config.yaml
n_layer: 12
d_mlp: 6144
bias: "all"
tie_embeddings: true
decay_fraction: 0.781
Each number is 50 + 10 x the weight over its row's rms, rounded and kept within 0 to 99. Layers, rows and columns count from 0. The size before them is the row's rms in percent of the matrix's.

# up: layer 3 MLP up, 6144x1024, rms 0.06, rows 174-186, columns 512-639
# down: layer 3 MLP down (transposed), 6144x1024, rms 0.055, rows 174-185, columns 512-639
up174 097:50 57 40 42 60 73 53 56 41 61 59 43 58 46 43 50 65 57 54 34 50 49 61 52 59 40 41 45 58 58 56 49 65 58 35 64 58 45 70 62 64 69 42 63 54 44 45 45 41 50 52 58 46 56 59 53 53 43 59 42 54 53 67 50 64 49 46 46 46 44 42 41 52 56 61 39 30 45 43 38 61 54 35 44 48 35 42 57 59 41 43 45 59 56 49 58 36 55 48 52 52 50 37 52 48 57 49 70 53 68 67 54 35 56 34 50 69 59 34 69 59 48 60 67 46 36 64 58
down174 098:52 37 48 36 46 60 51 53 56 50 53 47 64 46 48 51 41 54 44 49 57 47 60 62 47 39 24 60 50 47 60 53 40 52 49 30 58 50 61 35 45 44 31 63 25 52 57 50 32 63 68 43 44 50 55 51 67 50 40 51 45 44 59 47 59 48 54 47 44 36 62 40 36 62 48 29 42 56 68 64 69 55 54 48 44 41 44 51 57 58 51 45 53 48 67 45 37 73 55 57 23 78 53 39 57 46 31 61 63 42 45 32 50 48 33 55 64 42 46 44 55 56 42 47 54 49 53 77
up175 111:55 63 37 45 52 43 40 39 56 33 41 46 51 39 52 46 47 36 73 47 60 56 34 45 26 52 67 37 49 32 30 60 54 47 50 52 58 62 46 40 56 48 51 54 27 52 55 48 49 64 41 46 36 44 45 50 36 53 57 42 59 46 47 44 50 52 53 59 62 28 26 57 49 60 58 50 56 65 53 50 43 47 58 40 47 53 45 40 49 43 64 55 48 34 37 41 52 45 39 37 38 47 35 55 42 60 44 66 64 57 69 37 52 40 45 47 50 69 58 61 55 58 56 63 43 55 53 31
down175 111:58 51 50 53 39 47 44 28 45 58 48 38 29 50 52 38 57 40 54 37 40 53 41 41 50 66 61 52 37 48 51 55 46 46 32 54 45 40 46 61 74 51 61 43 62 64 38 57 51 51 50 46 51 45 51 41 47 39 44 48 55 50 38 49 50 49 43 62 47 55 63 45 45 45 42 58 68 50 64 42 42 28 51 44 61 54 45 56 60 65 42 64 60 58 48 49 42 67 47 63 46 77 48 35 40 63 53 74 49 48 59 57 51 43 54 37 54 61 72 39 58 60 53 26 55 34 61 72
up176 092:56 52 50 67 59 57 47 56 47 74 50 46 47 55 48 42 45 38 51 34 45 52 56 77 72 55 51 49 80 53 36 40 35 51 31 48 48 52 57 64 54 64 57 45 49 66 53 53 48 50 57 40 61 49 63 54 43 52 58 36 64 59 50 47 38 35 48 42 43 47 29 63 44 46 62 49 43 64 59 52 65 61 43 50 53 50 41 49 52 57 29 64 36 45 37 36 43 52 51 59 50 57 76 54 53 46 46 43 69 46 53 56 27 62 39 44 49 49 58 36 63 50 61 53 57 41 48 48
down176 097:43 52 42 55 36 48 40 54 50 60 34 56 38 51 59 54 51 56 43 47 45 46 67 61 58 45 50 46 52 41 65 54 29 43 33 52 34 55 47 52 50 37 41 55 57 40 70 49 58 51 38 69 44 54 57 53 57 56 53 38 47 60 39 48 46 60 52 42 49 43 55 49 37 45 34 45 41 47 57 47 59 71 37 62 67 65 59 52 47 56 36 58 61 35 63 56 40 39 57 63 47 56 51 37 44 44 42 55 46 45 65 42 40 69 34 57 49 53 61 51 76 30 43 49 36 52 30 71
up177 101:46 50 53 56 51 61 37 58 38 57 59 50 44 50 53 40 51 38 31 38 45 48 50 39 22 41 44 52 57 56 63 55 39 63 46 59 49 40 46 43 35 60 51 55 37 51 42 47 45 36 48 49 51 50 54 39 41 50 36 41 53 47 49 52 36 43 30 54 46 67 46 32 45 38 63 65 47 42 43 49 35 35 39 56 55 43 58 58 61 52 46 39 57 51 51 51 52 52 48 58 63 39 68 62 45 41 54 57 45 27 71 45 49 60 62 45 53 53 41 55 59 58 64 60 47 60 59 60
down177 097:48 63 38 54 58 55 45 40 50 28 33 64 60 46 48 43 56 44 58 51 63 60 49 34 42 55 42 46 63 58 65 51 58 57 54 42 45 61 42 61 63 51 58 56 71 42 49 41 61 74 50 59 63 43 31 55 56 52 58 51 46 36 41 52 47 60 41 53 52 50 44 63 51 41 50 51 48 45 57 53 49 52 52 42 42 55 57 43 50 46 59 56 63 53 32 47 47 56 44 40 44 44 58 39 59 49 49 48 43 50 44 46 77 42 49 50 45 39 46 61 45 45 58 60 60 34 49 31
up178 103:57 46 43 50 62 42 51 39 60 46 62 61 45 52 48 42 39 44 56 65 51 45 58 52 45 39 54 38 31 39 39 54 48 51 40 43 45 36 52 56 46 32 26 44 58 49 45 48 34 47 44 45 42 38 47 55 38 52 55 49 47 31 40 44 51 35 43 55 52 49 44 35 37 50 47 35 58 45 45 55 54 53 46 35 49 51 60 71 62 58 47 38 34 48 46 49 63 62 54 31 62 43 63 65 71 53 59 50 46 43 57 42 29 54 39 50 35 58 37 42 47 46 59 52 53 63 35 36
down178 102:40 50 38 39 64 51 49 49 49 44 30 42 43 62 36 45 47 53 44 32 47 41 59 50 60 53 54 47 54 57 49 42 30 51 53 60 47 48 50 47 59 66 40 42 54 53 61 47 47 67 49 62 67 34 51 65 65 49 41 45 45 64 55 53 56 37 55 61 55 38 19 44 49 45 47 48 40 50 52 47 56 59 43 33 43 42 41 51 46 37 58 40 68 34 57 46 39 51 46 44 52 52 41 60 53 48 44 52 47 44 41 57 49 54 65 76 58 38 54 46 50 48 45 47 42 53 51 43
up179 096:75 60 47 43 57 31 49 57 49 19 53 44 41 39 57 33 55 66 70 52 47 68 50 53 66 44 51 46 54 47 45 38 52 45 45 50 49 71 47 51 54 63 48 49 38 44 47 52 66 57 44 59 45 49 61 60 79 50 30 44 65 73 51 75 51 25 59 29 32 55 50 50 65 57 46 45 51 53 38 49 61 33 46 33 51 69 58 69 49 39 54 60 58 49 59 66 45 51 63 46 39 51 49 38 53 51 51 77 52 42 71 52 37 70 64 54 46 34 49 47 51 46 44 76 59 50 60 34
down179 096:62 56 35 39 51 62 59 40 50 36 60 54 70 46 52 34 67 58 32 46 57 70 48 46 40 48 40 54 37 47 59 51 62 48 34 62 41 67 58 64 60 39 65 44 53 63 33 45 56 44 52 43 43 62 53 46 49 37 45 62 30 56 45 41 38 64 57 29 50 46 50 55 45 50 50 44 30 50 45 31 56 63 50 58 61 30 34 54 65 52 58 46 67 59 49 70 62 49 48 53 56 33 69 52 51 59 62 58 47 65 51 48 47 32 53 53 62 61 58 48 31 64 52 45 45 51 57 51
up180 093:50 39 52 61 58 49 41 36 68 18 62 45 53 50 49 42 36 33 50 61 61 53 46 71 39 46 44 48 57 46 47 68 40 37 41 51 48 58 60 31 62 50 78 44 55 51 40 64 48 51 34 64 31 56 65 50 47 51 61 47 51 60 37 58 47 43 46 68 34 43 35 49 67 54 44 42 61 46 67 52 86 58 34 53 53 44 48 46 68 58 50 38 57 54 49 46 51 68 48 57 46 53 56 43 83 61 54 51 46 53 67 41 46 54 47 52 60 59 46 48 60 41 45 54 61 68 32 52
down180 102:48 27 51 55 55 61 50 61 62 55 45 52 38 54 49 47 57 48 66 50 78 55 59 53 30 56 45 36 50 51 58 45 58 69 50 38 45 62 49 74 56 69 64 61 82 42 38 65 64 55 64 47 31 58 42 53 53 57 49 66 33 45 59 76 49 42 58 47 55 60 37 59 39 47 72 47 62 43 52 44 48 49 49 60 58 56 46 65 42 59 64 44 49 43 51 47 34 60 46 54 54 57 47 53 51 46 74 43 44 60 52 41 65 36 64 53 63 48 37 54 71 47 51 42 52 42 47 48
up181 104:45 62 47 34 56 45 39 48 55 58 49 62 53 32 50 54 44 33 53 45 62 43 29 26 70 36 56 32 42 61 40 62 48 49 41 57 53 35 60 44 55 45 41 51 48 55 49 50 54 57 54 49 72 61 47 33 55 38 41 48 52 62 46 39 42 43 56 68 64 66 45 42 51 47 62 38 44 42 56 42 43 63 40 63 38 36 60 46 36 55 61 49 52 50 62 43 61 40 53 52 47 60 44 54 57 38 54 65 45 56 27 65 60 60 55 45 42 52 48 56 40 47 50 52 62 26 35 52
down181 101:43 34 44 59 60 59 52 56 61 42 43 50 55 55 50 61 53 43 59 31 44 49 56 56 48 51 57 56 38 44 68 46 65 51 53 56 56 39 52 55 49 47 57 44 52 54 51 43 48 54 50 56 48 47 65 61 42 58 61 70 51 51 58 50 58 67 54 47 59 50 39 43 39 28 65 57 45 60 52 47 48 44 47 46 58 53 59 46 66 50 34 42 56 60 61 63 44 37 49 54 42 38 54 47 65 47 47 50 47 55 58 65 63 46 75 59 47 41 45 62 58 34 54 52 63 54 55 38
up182 114:46 54 65 54 45 67 36 37 67 44 45 57 47 44 57 47 53 37 53 49 61 55 35 34 37 46 71 53 44 35 56 36 49 47 48 36 37 50 52 45 49 41 51 62 45 57 57 42 50 27 59 53 55 52 45 42 45 58 42 45 54 48 64 68 48 39 45 60 47 45 53 45 52 45 50 51 50 53 50 37 46 56 42 49 34 52 30 65 37 38 55 50 40 49 42 44 48 36 39 46 43 49 51 41 72 53 48 47 52 40 57 47 72 46 46 54 56 53 39 55 48 52 45 61 40 49 43 53
down182 102:44 43 59 49 43 37 70 43 68 48 39 61 59 53 32 41 52 37 44 45 67 62 58 46 42 64 48 53 59 40 51 38 52 47 55 39 55 55 46 39 60 59 52 43 70 47 45 32 30 54 44 43 38 54 55 50 49 48 67 54 20 41 31 57 58 45 53 53 56 37 40 51 42 58 46 56 46 52 55 68 52 45 48 54 45 54 53 63 41 48 61 49 40 58 48 28 58 50 42 31 48 45 34 57 44 59 64 44 42 44 53 53 50 50 49 56 47 35 78 32 63 37 60 49 46 54 37 65
up183 104:45 44 41 64 48 60 45 49 42 50 28 53 39 55 55 58 58 54 56 42 49 44 45 49 40 58 58 43 69 70 51 53 45 55 66 37 61 56 22 53 43 51 49 30 38 74 56 41 45 66 63 48 52 57 57 72 64 53 44 42 54 50 52 32 51 45 39 42 60 59 37 39 42 49 60 52 67 38 55 34 54 58 52 62 52 43 61 41 45 41 47 45 56 44 38 50 55 66 62 43 39 31 41 51 48 49 52 64 49 50 57 49 51 38 38 34 55 41 46 51 47 48 68 43 57 40 71 35
down183 105:38 45 50 54 42 45 48 48 45 58 46 50 40 54 51 51 32 33 43 41 51 40 52 70 61 59 32 43 51 51 52 34 43 20 70 69 47 41 44 53 44 57 31 73 37 59 48 54 37 41 34 69 61 42 57 46 64 55 50 54 49 37 46 54 50 48 48 47 58 45 63 44 71 58 45 49 57 50 65 39 46 61 47 69 33 39 60 42 54 54 44 56 55 40 44 50 58 73 26 48 65 39 43 56 57 60 48 62 36 53 49 67 58 55 44 41 45 56 51 41 63 44 53 25 52 41 45 45
up184 101:66 55 46 47 56 41 50 40 68 37 49 53 47 49 41 64 51 43 38 39 40 40 64 50 47 41 40 54 49 60 56 27 53 50 73 62 36 46 40 54 47 39 55 43 66 41 58 56 55 56 50 33 64 59 38 58 47 52 70 45 39 55 54 54 60 66 54 55 62 46 38 49 53 52 49 44 55 51 51 43 61 37 33 41 49 53 48 69 61 47 48 67 59 66 49 58 50 44 42 50 58 33 43 34 48 45 53 41 53 45 41 53 38 57 32 39 55 57 53 39 41 46 54 65 27 46 67 35
down184 100:53 47 61 46 50 39 40 55 46 47 36 42 55 63 40 47 50 58 67 49 53 61 63 61 46 35 61 44 41 54 35 31 38 50 49 46 51 40 44 71 47 56 43 34 52 55 44 58 40 58 49 59 64 45 55 49 61 49 54 48 41 40 54 43 48 56 65 51 57 66 75 49 47 42 55 37 53 54 46 45 61 44 40 57 67 57 30 58 64 67 66 44 62 41 54 46 44 36 36 37 42 44 51 40 49 54 31 41 56 53 45 49 51 54 56 59 50 44 52 64 49 49 64 67 34 42 60 47
up185 101:50 48 53 47 39 52 30 62 50 49 57 40 53 44 43 52 25 59 54 52 68 42 48 51 40 32 55 64 36 51 38 37 56 54 62 53 45 61 54 57 62 54 63 63 63 66 46 31 37 44 21 51 40 67 66 35 61 62 45 53 53 70 54 49 34 38 45 61 33 42 48 41 39 42 83 40 52 49 58 59 45 61 44 62 55 43 53 51 48 43 55 57 43 41 53 24 66 65 56 55 42 52 62 22 38 51 58 51 52 50 51 42 43 58 46 56 44 60 44 59 53 47 43 58 57 46 43 50
down185 100:65 49 35 51 65 55 62 60 64 60 49 54 37 51 38 49 54 51 57 31 50 56 47 41 46 56 55 34 53 42 55 50 54 57 46 77 57 47 41 47 47 60 47 50 46 33 56 49 41 48 29 48 52 39 39 47 44 34 45 40 40 55 57 47 51 39 67 63 36 46 55 73 55 31 49 43 35 48 55 46 63 50 59 38 61 65 38 68 38 42 40 43 53 58 55 60 40 45 38 55 85 38 34 41 48 43 53 54 42 49 26 51 48 53 40 51 53 58 65 75 46 49 53 45 44 57 47 51
up186 102:82 58 44 38 47 50 37 48 43 59 33 33 54 52 50 44 48 48 37 22 53 39 50 65 72 48 36 65 41 49 52 59 50 33 53 66 46 48 46 46 60 43 75 40 49 53 48 25 53 38 57 47 46 55 53 49 59 52 35 45 48 59 48 32 50 50 36 42 52 49 32 61 59 49 55 40 56 48 40 46 60 41 63 44 32 56 37 42 44 52 52 51 53 51 48 33 37 47 44 68 52 44 37 58 38 46 42 51 45 73 49 55 58 29 49 57 58 63 48 45 60 62 29 69 46 49 27 50